python train.py --d_model=384 --n_head=3 --n_kv_head=3 --d_mlp=1536 --norm_place="pre" --positions="learned" --parallel_block=false --optimizer="soap_variant" --beta1=0.95 --beta2=0.98 --warmup_steps=200 --train_tokens=1335000000
Each number is 500 + 40 x the weight over the matrix's rms, rounded and kept within 0 to 999. Layers, rows and columns count from 0. Numbers have three digits each.

# layer 7 MLP down (transposed), 1536x384, rms 0.127, rows 66-138, columns 96-191
469523485477527594537506529535533511476546507456538553476459483548532524525537450482475502511534439501450532552513495462498553494475490490487463479522502567511477522453461505479517499449522497527482450491467498524505526531531485482488466495495474482532522540496480543532462532489512481553
484496508496452586455477516474468500531419561479524454522433546516459480509585465481452616465543537486539490499515553522529490501495554497541552527467551484541486542586565509556527498468580465533505526426515583505538511516507469465434551465461503541571487504461480507485514512507519564515
494465529517423521582492532488537578431490550504529468464514504480496464502477537538534466428592506508540463533494498543532430453446493485538452554540565542499544438489548502491479579503546550496437558426498440559490437585480518466486464479570430501448558423489498515495466513476494551573
444557530489445526486511476501450424613534512470451423537450446534499491466535434492491567439440501517513469490486534502591466432511505486490490501558453507438519501525531481457524553533438482485489472520415547538420463446492396496526527543411501522567522542505519534555480551494548538508
515525451506546483499499475556491473543397519506444451488472586538552538487507484575449536475526489515546490507460480458434524473515583472514575535508486537451530475444421546481526527507546507474495503512532580468483505475475580563505497498491488481483556480449546515504489478549473490482
560516538487465509542486526504464443471541522473455550453412493492482444525509477523462488526490484497511511469516439482528542454509576464431557484481524515477500464514493508488543447534536528538560529472558486470538515498481481479495522468535486493528510481546449555568563549543428469532
498483516546555515488466447480519421562452500491509482552481537530561456518510505475460461431490498421616548495535457508490555577509492503426540542477462520520564425471562532452493466514393505482520455485514516428479545489456508425528528559511531481491509420555519493521490458478519491524
487497491557408479469574354545466528493530483464575505474520429437461606480396464475500460512425541462496444469579492549462551490456511436490469465469507460489497495511509468590504543438537468472451528504518434495451477514477374492493532426532526458442518490535457505498459522514430530528
435517453476518500532475479485459487457525468494582451469534502511455501483503523502522528549463519522505446557532503543525463473443505475501503544512474516508479512488573557550502539467548592508434542470460491462452447444510445457410549426516499538546494536519511495481524516464569441455
525542520438477487484533503475476512489528489436558492525500499480541469537455523429489455497469477516478512513539397495392547497560510476483501419492484545508413581557505541516529455501495547448461502503504486534490495552572458488524519478502485428566472504463467496514559468544458481531
452456490441514414565506499509522529506455466520488511439499500512485512464531525583518519514533562537463537519565523408469482471445575438529557452496462603474466533477438560518463584477380420460474519531565534482421501530533492490523523469511544533460458526544483543567522507510481455491
513519560478503475497508510467529443400485468542526541552582494558504560514556524459458458425508527488546505439501487511473447475526396543492436487436491486562441568490462522462517508482532497501489450452478492489506557483496536411560486485544475459490436542545483524558498442428553443499
523480482507489523472544506462499442529538481462511457462468479468499480541518514546541469541472468452417590519513543464502421507459429546495498460491486467541531517519443465430525505561529480485496486534532508594540503563512554563497518502536548471511483447531437549545478495472493559533
467542511532499580519434460476503466506507387499512460510560453482530519526478406409419477518516579525472474452541472511476513549553490437523536516535462474529458488516556481522420483545489525495434458525492464475525479533510493487515507478522501519497507450517502500517551594514510446469
516430523530451462464482531499579458487500505458454540518473408479470476516460500481550461558411476504409481454505519516543530486493533475442513441499534477531485514492493488531505402476546542524488550492533428525453537486547572542455504501540442584529483524458454493575436622464406547460
573524495540472523513510463527425458487480488458572564509516549448438538529459552530542487518475484454453472373562501484547463503503485482540504448530509514563467509425423481475453565465565477500468525496625409525491489554593452419482502533486532500522390481576474565576513518520541523493
502491513494492443494518470435517463580515479459510477544430489513466529551524451541469512526538468538471518524496450471617483494481559457495471540520502511477486545456516496529472483502516531502502479525458538517451499464494440499499565530478480488475491454547512558473495483516473532494
513533544452522526493586513502542571522544505476524557516425541462504463500583481536478485503453394565518545423509474523473488449527530550471573435521513486604448468442571525516485509452513529489510449426447523622476472523488490448443512523557425480495505549484522490456525503513454433500
452430487461457501486435515478502459481387488507509485459579408542593471484455469515407455445461501498600523464470535483539485459542524468483496496422538469511536533476386491499511510485545487491456441506534543447505508525468482497502560535492463522471525476439543487554488494517475479481
495467559559488514468474461462513469508481500510523512479518392471492487446474547505510498457508473449490638470543460549507418467512488555449527462592545484515509409521494506466564526556454562522455527471542518462490483601524487509482522464459460423458557512500521585489451464493452551455
534422537570493501494533540476567442493480544494519536495529482510580597507508490503548491463504617537484511411446584556505399485492464547488502513558489541377485433496452476545403462522528435504493525526478576456573514564447480439567433457489492519506439495481522431494474442445473533516
475483515482491528556511508497469440497537536572453539505469553526473496521424411524485455498529498500456432450530540497463465501498489497448516499521497515553495491472527529556499514449572493457509460529561474502509445444561591478516491510552503477459590509479487519444505493406538480522
482431494495485483437445456522542578504556548440502529497482460516460540450509445517487453497508530495484469529456496548567523542455496524510507516515531530513486527483491462526499499467498528430529534523432462572533450479488507475550528481480498543504514512474477489513501501546563522524
492542468522517549535616438411557518495476523499428483587473448485521523522552489493549506515481479522458546558528517521541515514535536536498571432474495495457527473533496447451553528469467504576526457499532513555545518522545479513492522481521412531524519571497502469459492534484518480481
509496518459542524417448566500580506546519530539469460501503476479568499515470517563496474507517497470499428571480426504448522475508443479476541459554484584493534554438508533445501531485474496585474481544511491504538469498524462490451544486473494455471427441473552504602538472381517465521
501533458498456556534497468505466512532465572501513544562566496454398459501445551614467462452470491497552525511517456509546509541486526582509467514545554490526527504517442496520499418482546440544469520406499498511511520481533527535497489482497524471499493494574569523452491438513478447497
506571417508605538543525486424485488533510540458553455443544479527515491472472508444499532520554564486483478536450359578542448529503435544468502487543458497514496437591495469471496480417521495518566499541517483501444508512528441484471488477454497497523477486500493517447446540431505571485
485515491527559476549532431539526495516500510490483499424487544490440501500442492462497519528497448493421428497508537423404578528483503569560523503384500476529425523510510479484452550493529419487496457582505535542474432475470467487483545513533489468558509501500556505429531480515517529575
530449505536481517504485459521480466556504447527463486539539471457518522486521505472521505504524488476515443523540493457449522434529524542540511555406551448530476486471493443520477556526449498488438568495558483524524507526472484442479546571543555550514498496499441421523558533536453530451
553481520523521545575429529500509494510444486471519554444502510494448463460440508521446479481426491552524514469481563516535495481504493477498458499503464487538484448480431600486529484437504417473401587486496480444554407477439481542575529520474527545521505527487548466515550519520493543501
536457533441464446564514532547479520466583498495481499464512503510488467485569500553498488531540496417487513519467504510517459463538473478531434520462522528467474445520490501549452467535507457543504539557482482507564553469471586499522488493509557485444550464547517487482452545578445501541
546513578509495517484576577463529547508483505540485478535504523485541565489503563506554481486493454530514518508487498564426547495478548514468548403570468521427556427501470489499531498513492509447503504518493537412461523501544411433473442487422527443477508506532552537533559473433526473550
485486431592484527516460566529517517462492513477468489524487555432487546500507490484471456498518434488482442463540539517521471454512488454578524432449516504564476419563492538570553499455473461487510445497452579499504527552507465401433572465452419516528461470505426489564555482550590478484
504544485488505498469497499437537466496449421535499527508456517489528479462520495522518447491541469499535520514482481476552530533514505515552490530507514495496419499420482620550433594513464474547496462484459429496452549551530512505586557449432500535466555571510484550532540497477437485506
506486482547468519492556548508501474599564475493547464599515446454477445524484516505404513459489480561548552523442494513563504535490454522535596530503543459541521567467509510503451519536437536453477492479458451539477559496573471510543517514590548532477498480499489485445435474547466554623
561523470514490507525491480576534531403586500502523430526507523516516487465506555546456446566510540543490478490514549531475459507396436535459424460483509547464535511503457473589517453489532436469502437476521457502510510511563494538493489454460540527461445472533553555487493532453475478507
397472487512535433473504486489433547498463460548508466523439512562543503476536497494494465530481530547424500510494444561463499487486457437500466483443544512483498479536532502578486551467487524480491510496545500502575540452516516547493514547505443466486440474476436452520490524473461494504
545510510511489463495482511489518498489523517506506509538528515507557469532573560479504480472544515517451501497590505531431534449509529563492434491537463503445499496474507494495481540481500474496501524509513468511493463529471455475478510562496515534524471481504407503518508520503451551536
596508461570491527536559501532480515554394557474524512475477525543394486501555526516470529424493580470412484498493433433428429477486566596512472507512466484490542488463481502520516471448516495479492427503528518446527505485491539520509501525471535499508532555475488406517533560520480560494
494476497483591461513449507542538465533388503453482546497511536498445525470479480429503558469451494438538547487471577524451506452479514448525517467529538574589520592477510430462489590479467517398564508466501444533495585516500532419509494405480435477487421509528504550487509480515608487565
502467477512455458438508490423510524508500504472490514414504514462559460442481509513520522469513544497523511536537496470465483566503417519515490496530464438449479552502575506426534530496538495534510512460560546463524466529421476515549480522508518540440432492475449402462563472546560456442
539451498502467506491523496516479469462499547519482469555540496461469500477564495492417470441439537537517475501555509508435409463509429527457446553512478524594441505496590574527515445535426496558504497536537469468582493431397492537537519477512573503480526477551494495442523512507490476490
452507507497492490543469418576518535548475614518494549516474389466468491515468609457484426541472466493544466432479440454457487530535512472557497513489486463437510455557519480521492497498506539450447499499516489440435466485440529550520407541592460449509600472539493534491470476498451547469
464470430476526522598532439528512423496497519475472524519528505500500482540506479469596520550611538493528515514474492497522564522494503533469500472496480469464522488485424555529442500562528529487566537449457441529439507475473533468518538474499488555505501434483467531507509478523482536505
517543521498461471479521488499506482535497499519540477562513483564474531467459391500494511451537489528537450482492528510528495521522491558513494512500512460463534479445470420497576484529493499481523503526414492505442504498529506519477525460502546565493524473521504474532490462515485527519
449500470561504455522494529547508579468479479459503416416525538443533566470512549511536514506554495491478456497438452465527546443458451562476539516498458435538562482526534473501481578473459429500478552509477555496483444489523504436533565540524511433458437431473421529490511491515487429577
481539510394455487434495581555526519503518503525432553514555532529475510507469443508546455534519479509528469554480578511392452517477518500492478519538515560504519582557468429490545479507494465442537511574508567505570495489521571462418527532501431458466457507549479499457496377498496525500
516512509453576480518451546464485489521537482486496495459518553554466484493528503482510442534568580481519475511504509552545500445482477483491450489525533474530471548539553508511512473492512467471424485440474463495413573491540563484480485509501524508535447580448461496498576552509457481530
474482511460505469487498512515452511505497473483432527541479448510528471522573505482538526453540542536521416538491449558529487513573574532515551501552498488474492473450458502527521530529539457507481524530488474511473476459444526498518499490553561522570570471566494545514481486531441560477
472449507583509482468531489504529535564529461483499467518444491543472546462553513570491463479512515425542515447511516549511491537501468422559477486439422508530514468492509558471449454481462399534446494521505487483479543508414447599511456513496442463436472439518534478520503492545573499520
468492492502444526495539531446478493519507564585441539514501489461555503449473475492449512498498545484521498492496510513447520535527476494539446542504487467558476499496496516539529524461527503454507567486516475474465505498497479478527476428467462461484416495525442473473522477466457579466
546502510520543433506480521474435501551510499506500483503484535494548451462449469501548555530498465503506441445537502514512537579512491513518528434529452499529529544473496524463523576479561551493450523436497530473527473516474536521496449476495407532473456481543602501563480537540456577527
489528516487560457503508486536504494497460548481555500526579484531488516467511428447475452515428481463507517432477527494536459531539452487512507475524458441578575490521447446502543481512559555503423469500424543457510497460536474553440462514474467541532547527456485497572512520431465457485
505520536410470498571454489500456507575453487527526519481497525475501536433497558482536532482510553571418518466513461486451517531424477485445489513537539534443494572478487471462418568513486581482524475492575481481566536472511502515474571514515547523508503581539482542544489443493523443502
463470501537486531500524507479487459432515473501463495575428462471439515578542515485477529449505524558494468483474471531470537455464489489502497468499543444539512500534581462539507492515474535551500501535471584541571525458563452504473503473483509498495443503521498463501539488545504490439
531465441570513483528558494522452495419530529450563489581494502528517476516500549479555476500494480579551516415448523532528485448495532555522467509492460498453510502549512454412544469521431520436572521535513498509470501517521441507495476538513534487564473483534500536547493526535522485510
481547479443520558563518502448364509529552549503481524547485558510473504459465480536511538470476470477534513515552501492519511571448562538638492530495475483445547558481540519501496421456550566464511537393494525499585531592522470542494499417500458418511571495475559507527482510505535465489
496512557563524504490507513454540422596521479528497463412477505459548517487486498495491531525489518491441513545477507487676535503540525442546512492515482476489535469562485494524517529496499513536515497522487441527515486436503543483469535497510509445506483509446474477528459532529491473519
469534486552461553463520574509395471463547514488538570447481462526495509427485490462502434533489497432589586475501532495418493611546536476500454506426489499488490500474504535508497505590573472482515447534463512453539511506404472539473537445485498504518469501461522577530528476503535446514
492552519516522463441516441490486487507478450550436541597506500530460547595508473464541467464460443461401448456495453443428504403477451515529561430422498480476582481526482521461520447521455441487531523513520458437506537511553533488529426430447507506485492508591519493532540447524589523512
479503536453426474538486478425516532478560530437451580443548513534501436428458485512539540599525537543499495453499492417485471408529492487493504530482508468490525495469514546478550510534532473471603500536474543585517462547516522505462487520539528479430571478481541476535550481542523539478
517554509451434449479524547501523522454502442530546459506595510549467511490512513469495483432521444573562492520522479483538476528551464539520506503541544486498531524511491424538496427521494496517536475538478498497473507488487516514481475506517510539482526466471452518467536521490549511488
459540522457467470603469435479514531520582486493448505481494505544542459459472525482512482518485518472506488543477441505438568439478418512542531560479540464535530492496496498468456536515518488412547476465500542527568488474510457503539524450522494443519473441473498516519465550444514484536
510517537525521432474477457515426440402546580495490604428568457452464456531553478503575462553564515541431542484496503487560458543513488510481508456522501484479518507548426510536572395522578483485465474544457525509543444514580554434496540512515506493529533515532513575553544488536515532475
494570461443445550609525501565474494514485504471502558500428482532567536533553493426473505470492444547476511455469517485491562470525524532610489495485517466539471568570458457525439462487449535545478508507498487453514389485425543566469537484404430541490585542475430554529533492504527564517
397503560440520480648498545435534556442479550486470455426505498523480510491527554499552537501510479492499539493544456550536523533514474528477479522462576539520513524514537557539514472539524508433541532540442522457478471543521499443548476452494516521455430436500474502414495540535472478549
495543523522496512555443455507478500502508530543565486487462472512541505500444509456491433503478533494477555442509460553409510538484525461481444499517479510438512498541524517499521443549451479468484480498496491459466543496514502461479488555602541468535482410510488490492476452540503543489
473512492550500495488455495485433498558485531541501532491503494461572543554504483506447516488511437408574507543505487559417494491519408496530522451553469564441476526474438516481518512509447371551538508543567507445537487532479503514553448475507456584552497484431474496488482557521524584513
424466375491415494493548433543436452500516478449537438454422560487395469523495448549460495495529568530496535530469487524554471547490456599538498499477500571512497538530494473482513461515451469544487537573408476539517548504540493518441486467503509488517510549483478503499460486523460563538
466489445501490486508503447484506446527484521517505460495486482478504502498502470488525592514509496507539523484486438440801567514460473521528536539497549517484483462508521494492489497469475436523507450481519459481475488524436446528518497462517478447461497538482461486508496497467510493533
473481525459511504507525507493492533471538493528562486432485476499481470413584534488536592550489491482501499485486507440550532541476426500496539492458527530504475527498452480517524570504471483478431544524543508453479479485454472447486482454474524526484550543490551516507416437462493512481
557534519540534503462543517529500510490475435486521502587486458545409510503551527533532521547490522512489492425485446446498495532467486444562526491432576538530595443532462515438431497480482559499537540428476485356517481567466500460505511469451513443487439474494477465450441413552402576516
453436530564521466453454441495534483450493481414484504529495540508429447518434470484409424541471501562465470518466529515654538544510554509492490485516527497511512462476465448520484477459494434526515573530462474582483475491485440488473470480565538455541512475472552491507500516475477525487
# layer 7 MLP up, 1536x384, rms 0.122, rows 67-138, columns 96-191
519448535505468490476453480482510481471530406542480547462433512454470450491496501453498598441602506514517461459475498529497480512500614478523487533480489542440523566566555508536516452541464521459502448541479563467491463481516462506435504469491590491509559559490423536482446460518480514431
459511495506442508447579499525468516472488474528574548523529425454591539523466543490501597491525538554549489542418502487507486575493446537482535477501527492523519541515503500487535493522535478505556472476438534510477447505469516512549493505450560451510340600520429442532529480497490421501
465536536519563475520512515541438538510490437474473453497489464506543539490468565471528541478466493450506482408439525465494410494482485444561495456524547493516482482570443472541600493529550423515456493468438514481497504444447472559633483530522450504452523465516486416518439537513504513486
560460499512472433519458541515569492513398415519480415397568520563573474528514434563566502497440553515581522466456552505432503377451541475463461426516479524514524452497523564564558527544499583520583405523501636573501492495543435530436528544442475461542593587551544528510491520454418504535
560518470514516509524463565511512461506511485507495481486457534524531427528518558515487517492427470504450500504524517454478536466486395534500439479516494441486552511510554511467556507517478539489508465495512423514525563451501558504460478519426482591496499579461476488463493431528545448483
509436544491514557452514565552500468452522509525479540521503464468500497435481420440504384591491512514500523529515579445521533423455469434580509508485494483569502475562545526528440554503566440517464537536500478499494506543470419473550553562511496568483509504518471518466491525480468443510
387519525526399443538519486471489490502578500529545492479489487499537501440505442479560536492538489478474430399488472558546485509537442598477445530455531506457548477490461532472523445428493514514611494543538508501484531446508507475456539474453517532452465533488523524543501475520527472510
530508468515497389501497426423485508541515450509527484517467437517544532441527498516495438537554493504468469549433460513514448507412477477472472490530455487409467492483473522458475573499521498505553426481465543478531478543472481541558545493420423460533494458465515474514477490533520474530
499462501549479456584524507396487514448490518428509535518507522471561488470582514550535510579472489478544479517501489471504431458469509485532508505501440490497521546524543558518487487479500561579453500462593569496455567495457431511497549529537479439510531561529533477478453473448495497514
480512575511482537507487458477472564487529499537465480496506440479523511486559528485521457461459517527477474526515544476499489548468476496542452530494537518556503497533520485485473528447443452487429453552492497508423497476475514536410361500529461473508450604505531511527511557493543478505
559497474556506538444573521473531435516487502498516487538508496512512526509595499529630482511481487513508496495488460525492437484501439544561518495465514506425465478438413539445551483510464463520466531473472467533480478440532488509481506487492504510500556501608481507547493503550501492479
526519532517513484489503496472441515503504518535472460491516515524431499546519539494452475455435521449541494514544466507518544465514463445406495507473527517492471490493550474518485466515427522495475513439450508506468463503468452411454459538428533496543517508509516532481415466536464458463
487508412468522560433542531496535469547462467527400523436490557496558567553525493508549494477531465557535440496503512480464474493453508460532546532487465503451464515446511454480520496456518464524562490451521489546529585504465514540560508448473444489536463483501422475585569539459546497475
425481492560403514498566573489555510499517492494472487527528435477491440488516465498517500482513512508470514557442554494492563536477538538459514444508466507415465429496509483467451459495528532505492526540477492567524526510524497447481555481532533518562599470476508468463466522464495549492
468540460520551510444547447549520499475529538469468470474489515483472504399471514442499455531554534519480588540427516546475466469453527510506501559490554502494473446519480461483488531542575582541475501467476525542492536525478495441628449483521513464496528531576466519443510536482494449509
492507499576580490415475525474421538509517517524534455482525541477593498522488571471474500459473523476509501477483498524513456509514436484473495490434468468511468488472521494516487503447510477427468545491464498478534515489467514508560473494426508541541523481534503439473500525468413461537
467560470520532459514538537402544479549512449501515575510454507482549464502477536465482505462548477513481484477458520512416526495516575460518571514436492526460474525558422477513531540456489472544550439474488449524486607504458494494499539525490497508480469500462496434463496539525540525513
481428548473531550506463502534540456520416500485538480505603508507487399453455468552529490511457514470565483512480467498522460458583510476546466490507470429488475525526513481528460513477512442534431517480521447498450457461482469468522506481472564565504503535441463555441427500459526524488
546525466507530555485543480478450594487479441598515540507470511484501485523555488520551489477513517480533533456473440516495469520523490476513587551532470482468459535457523555527447504565430552549506519456488508556494475521538469441520501511495533465537560474459453466505550452476423578441
507463512517487492464513538466550453473467486419608472478431496483539446441547520636505502552483510466508556437435474453530485537493530488564572526542547531491478529513488566497494439527472547436449512470482500477574467490497495532534487480456509498480505443507545531483490494474451471538
569442515526415458540531447517530473486471507535495521430509477510490497537514526458566452472569517508506524496493520608521530511502553511553522512559444517518547508487522509538554496458512529502455435443478518508588563556513472497457524513571529493498454521486435499528454597530488548458
458488568500529493477490530541436531501474434553423603432489522543447452531461513531523458582509493432503516415491577525524506404519507466487482585545490415445467501510510458483545548479585491500517473423530510472512502505442513370532527523496517452505538387478487508510575522540476492503
511497493446523436413497408539456513507445505520527534533556457499543552518470492435530458487564566540515473495479448518479493505531538445511472575560544528497564481486550523519558559458457539472551633575516542432481528513511478548457506542472511568480555509496477498574483517558529481514
451534487474455488490491466601516569533490439497498500490513527537455534499409448490423410474488470505518504435437434531458498461501507476496447499540486503509500479433467488461557498486507521521584478531498437551551507482482572508444532518430501527515540574560522440527415594518454504557
483527428562452559522500519453592532491563460520494479506537523481526430466496511490601504490522515541485492509492448517511463499597492516490494468485464593547488493489466520437437503510544540488518458506523468449458517498404476442490437570488522400498624496424470394598425496520474565535
452479510462547536439436523486540543447499484464534477478441457493462457453470510498490515536489402489481532601500512458512486451562519472510498589514472533455474571458559487455503498541595496503526475467483493466440455485410483534526528450491452594493562522455480515440564540555476543505
546535464534436460514539513491424597487488479523486440548502466428513506509490441506531481485531532457477513514500423524521412400558492478434461477489535549537449486420546498520501514460509514515438518486531517467449570494509481476544487500474442479528463511455507585479453487506512480505
487543495480503481539526434503412501483471500564474473534514512436497495487476500563540422449494502515575585499516471536454520445475526556490479619511552573469486589536509468511489385544530512480457526476457574525513446488458478505551487529429465483489500481470494502474501506511520452413
475589510486513577476490459522565533459559503537521517505563506452485532477530533483533480546557483486484480468475452554520577529459508510501474471541515505487450526510446505462589458528508475561516426524490485552489552530455530409499489584435453543480473466478463427506505478489472516520
507551499483521533511506481440527532533546479535506431564489505520527569535523451469567425523450479531487512498461488486493475457495463525498520480561468478539480502498490516425546478503474468526499525496507530539465480516493482473518442522498478472469496563467457478498574515483564457564
563557426553448522462402573447534556502459533509472501521485502490517497494522480561530529505473476457576518523457472541544501562477446540503534434528535529460515434498439464497526503513460506519529510408521500457520473493575506454511483407504645495565453518576491530551485452459531514462
533540467540499551484501569541484472502523466459543482518505495466521515557382530532489556531556504553458465555458578471516558481547449451441445457471518580505471503553582481484537450442435547436494460565559452496541442467526502549457500457507518517477527514455516427539503483492529483487
504537495545461554545513502514520462456533527458480508448434484549527471520425485572523451472467485545446547509558437531497408481491508495493511535538505445504526538399507501484437537516543554457451415460405502558488394547488521529460547511509477530513542540449517500543438494568488506591
492525537487449460537472468529474502421500521514477500439536533462473571452494493483552528477596522479450481478541508452484557510520561524528474488548474551507493468555546545462483508511483448520488511552530499456497514464459500482432460539465420435519423566505524536550540553421547524475
471556464483551481471498492510500519474444421528450458445515531508546472508489504531492482484535469568468489560534527544527502501531519473531540477478426452462517504508503539501487537487511501499424520470492502553515557505515503419510429527555491437473504480523449463400447524453514539553
524524490516473498540500495426568479415493511524560514505502492478505457436539457538541479529467470506503536455467498481492484532614548497494514538561470429492399579521500485538466515477508505605507485507497429575411447451498516481495502520478546612475441538552466492604475478480513592518
467559478551565551483506466476484452452485512509567449471583507466487534477589460464503488477474500514530446479507510518455529524456502497500483520460417517588441479520438513460548470475424522494490454451417532491498492566498539507446550478523506506544506537518444485497505460490549575499
573466423563426521554595446580514505481502443479491552434405448485538455446555516477483481381537558497432474493401337439524348552456471540551517540477510470482495511518562418560515509524413395564463401546516433387505606496509507505593506539399565531481497485449421434546588513541499538451
524490515519532475549537467572480470491527482491494492515531528466485461457435534502478575564536500491459499407540503500444543582544564577540512532501476473579502526481483470509459519499472555524532406510458482508527519573584504535481438522534536507489508534496451495445495513480565393523
431503469498490494455499527457472488498521487472471410499513596497516494504566485517562518512518496570457555550383459632413513456496578512484529489551472623521560576464593490466477517502395487526506505412442507563398450445471532574521542520538452503521537470460524402522486486481500548545
428443460478484494547463518510561481528441502518490447521467506483537525458500545480485553483547522580538501494378457520461438514499488483499471509483496554498490439498462488541430540466451574577523510504461456474537520556447516531484495551494494455528464560467418544526532479421555537467
502462515535507528408527491508436529488485506485493499507576499513539527522535449532480506433447518556462529518504438455469536517554579576575499420463528509511523557488560520504514466491584562513436508535456527518539513522522538486422531583499551493566489433492489541447573526479501421469
565580554484468494477542497496544518443532470555487447525489482453535521549509522545451548452443502468481506487462421478494463524447498511436508561550454483556501542479527496543442449502550496490549521480525498538465508508515514449541439524541484450491527435486536529486452478468474550479
529439493471522592510555487455480503454552525533467527563524502503435595507560556489579518439498494494444466479482459491531494457516499508503490508533474511508445525521448458460569371542534541481522571503464556526462513511546526482488456544490488539486493524555488513502490555439516475455
513457514496471507585500509477534468520462473523489451595533468494494476486537478514444533489480513510497507611516485475551485497522510489492512450454576511500520524451499498500529476561497516441548496560487418496486539487522468488452462531457436485517616547474520478461432509540540478444
467515524502473500428464542546510535519502447542435502501443511520534503497460562498482477492455464530528479474405533439456491500472503442506489523505506458511494476474491517441467470498541484550496488512504520521517597601494492552424520474407498525497388470485521442466398494465472494451
482505460515460519456568546511510522509506446464491529399506457467508521485509571526495512475484506531514439553539613488519476491453487504472477510516519503513466517485530558500487615508512521482447534554539509500511557444499557479526572498550467462547433547449515475530504471489507541580
403562456474493527530425548540487544509486549473424538513448488507534504469505423469543550470475502523423477512501500525505504503496476493467492471516522537491468424489451515485528489467415506480471524451488504487477491553462439518556525500493571489493515489444518530505508431480531612528
511463506544456517425446491437500476516493458454469469566462513532484485487513496423539438467406458548448497544479500519514546418484464450476539474502526645497491513498555562501517535560560596459512487492465518464572523494504551427507525459560502530486505545502532470566565575508435507531
506498460464492466533530502524533447493495441502512481482533534487461458485562518550477472532492500534508526551507439440529508455503568503436483517463513497501524519528469517509517456525541511530468464487505489539529452431434524511483582538510507519478573477450518571500491495485501476563
427495425600536545472502420468457450504492480450478566490552520519531542436469577496525566479428483512506472491493480450465531526462499510581479513546484468518517521466361504514448500439495545496458482509542517547513558500538507454489479479402529569566519478544469473508459540512522423558
514584475454533449482517476520457495468507525538445499475518553451522528523489497390488450462470567472492450411503579572521510524444479480571570517522547480481526501492459456485378493513518610505502434518487545534578569455505466481448428511448520471468504542531533511474480488431555465546
580515456407486540480503551585591493478515451548523484486423489554488502520478524439485541505482480532531519520475526482526519480458513497538487503504532538484484524481538472505499550523587445526483561496522428459564566511544463533463558430521397550467524540481586506531458451488540538422
452500563515467433410497553577469475433524548558565495435490488458550499523500480543442453477500573475419478572455505440539496505538544532524460457536439522493477532501551469480492471481499502441502510474452441509496443423517512512431494487492466549508551528455444523532492493539479461554
484460405508487501513522478520447505552496518539468493451446476487445521520509505472491566441496536525483492392501455559442560530538517463494444493468476521455505464514529478439505495494498471506489452502501465507508480490472542462499512495465533468488480521498520457511434502538479476532
560539465528460578528494465467496459512540455472502532538602566532487501425517491473495440495511476531500571465436475503481520520410524467548467449516429497457552502490542473508492531497549558524497594492579533494545482543477397501486463515460568528534520577398473491531446520505587524516
544537411452463497484538538489476466492464514462585496509496469479440439471531530538537477477548494511536438579471473470559484517529495535488513469490516582569461493492505500517569510604561457497462527543595467519465487552504457504512508485464479493522554474545495531489557496477501462542
539529553527469535440501574464499440519456452550633526546521431481511463541471551517539519439474515517521469550537514527521507490551436524487471438485550491472494501577507463507520539506531416483552477421426470501566497472497463494527570421461496427553423503488506582457500465439576507461
527464463539483441492505564486461509495584503472476506433441525516530487506462500509519472526518531503484468479458434471483490448535544501560585498531528514576507538471464526483490501513570402482448451444504488467515481564514483480486478452427514451469495507502535516542491480484534454500
514484491536515509488558498524479497545503504514535470471474527429483580486399506428443473541475460465474492513523444493514452552524505489472478546530495529508571438441440525512461509400517451520522431539407462473471541514517497533409478449490485498565480548467475431574515464457533435420
527486540494493427577452573432443489500461493547451570513493519538492521550475528436553584459466489586464446516518526494532383507484552473541519491470474575503452519493487465505534502506613463521492521513512527542554466506509417520525467480426449556462532517464497448463471509542563515481
483481463468435494558482443498432501490491522595528466492488520533476498474492471491503470466499447526520472472430538563429440502502508464540555493480454468583528540537523510470419503498478507486547479406431485523560601534519497454454504504519476522497529544536424501548574542477481543494
557533558526445561458556469510483523501430478544532474507470451512555531489488480492484503529556521490442451455515530491530533541492576513496489504578458508526493478586549558458398544559456518450569474449574481504480527511402491501406581489554477471509523522442490442576523508466515474538
440504508539551487525482514531414488522479554575504480540489444497552557481495493519468507477554476505454558502476499521484462441518482473489534496509553467590546580526462480475498515518504462540446538429476529539444490457570510460493502558550484469521519433488528475475466456537466493527
487506514459498450609462521443430481503533463437503535459441503477510525492497539447550489475536438503537531491483536512497481485425542504525524492469551497481490546481517576500479470500463423471547489511487508502398557505472502513458536504485497536502415480492534476510555501503440446455
489528494577450443452443583542537474476472528495530475477517546474503596536493456522490506496542471529546463568523520518562512485477459531567611513521531522493504493519475500518487466497487510496455532511491499513499469500536523500441530468503545519447579548500511535435539492510489475489
494572488563464472527500512494544496446480529554555457500483498513561474450467514533517483451550485521554528578474518588509560446478437434531474506535523517524527472492491502482559469495501505611505504506485505562471443493443442464510539494450549476553453476519491515534475517429495488537
470502513486475537498569450557476472487526495504593522458497535510486547566465508532455538533517566532474465525520520571498584482514479534463497423494546532514507498443573478467505445530474466446464616519458462516577506430517457526477466505405481376488515559486503469495517533522505488491
507507413543468536563441511438474380450475538535485492508558517515509502493468484509506498461464479565478529430473515508506478475572551556435457468510446517463516496520453511491502446524503517542521506497437546408530443520510509525528517555474540467529518502507481512565468560497495478531
485552492546532513460558544516490493497508537525492521599479532478533540485508540496485517504500469514574474483487475480484446502510489482534479526497437447469478464430627546477496452503508493466519500450447555495498466478480503566514465482445447474488457478505421503505514482510440493477
559506438483521504442518515500462438523493477467546468596542445490495532407539545465504514457500427527501472472498479497481461499473530495486489525448579446453535380488455493512474465523518513520528533516556522458525478545465486509581496557498520442454502561516462473517427497502424483477
491518448493470502468474527531455477502538515489497496508540478464458465488508499463503487484522504493514478501523501462527457489494487542503506480534503477478538508539462551522475472396519473485519417525514571503506499520471532474568463473497480483470472530495494491455497475468515493539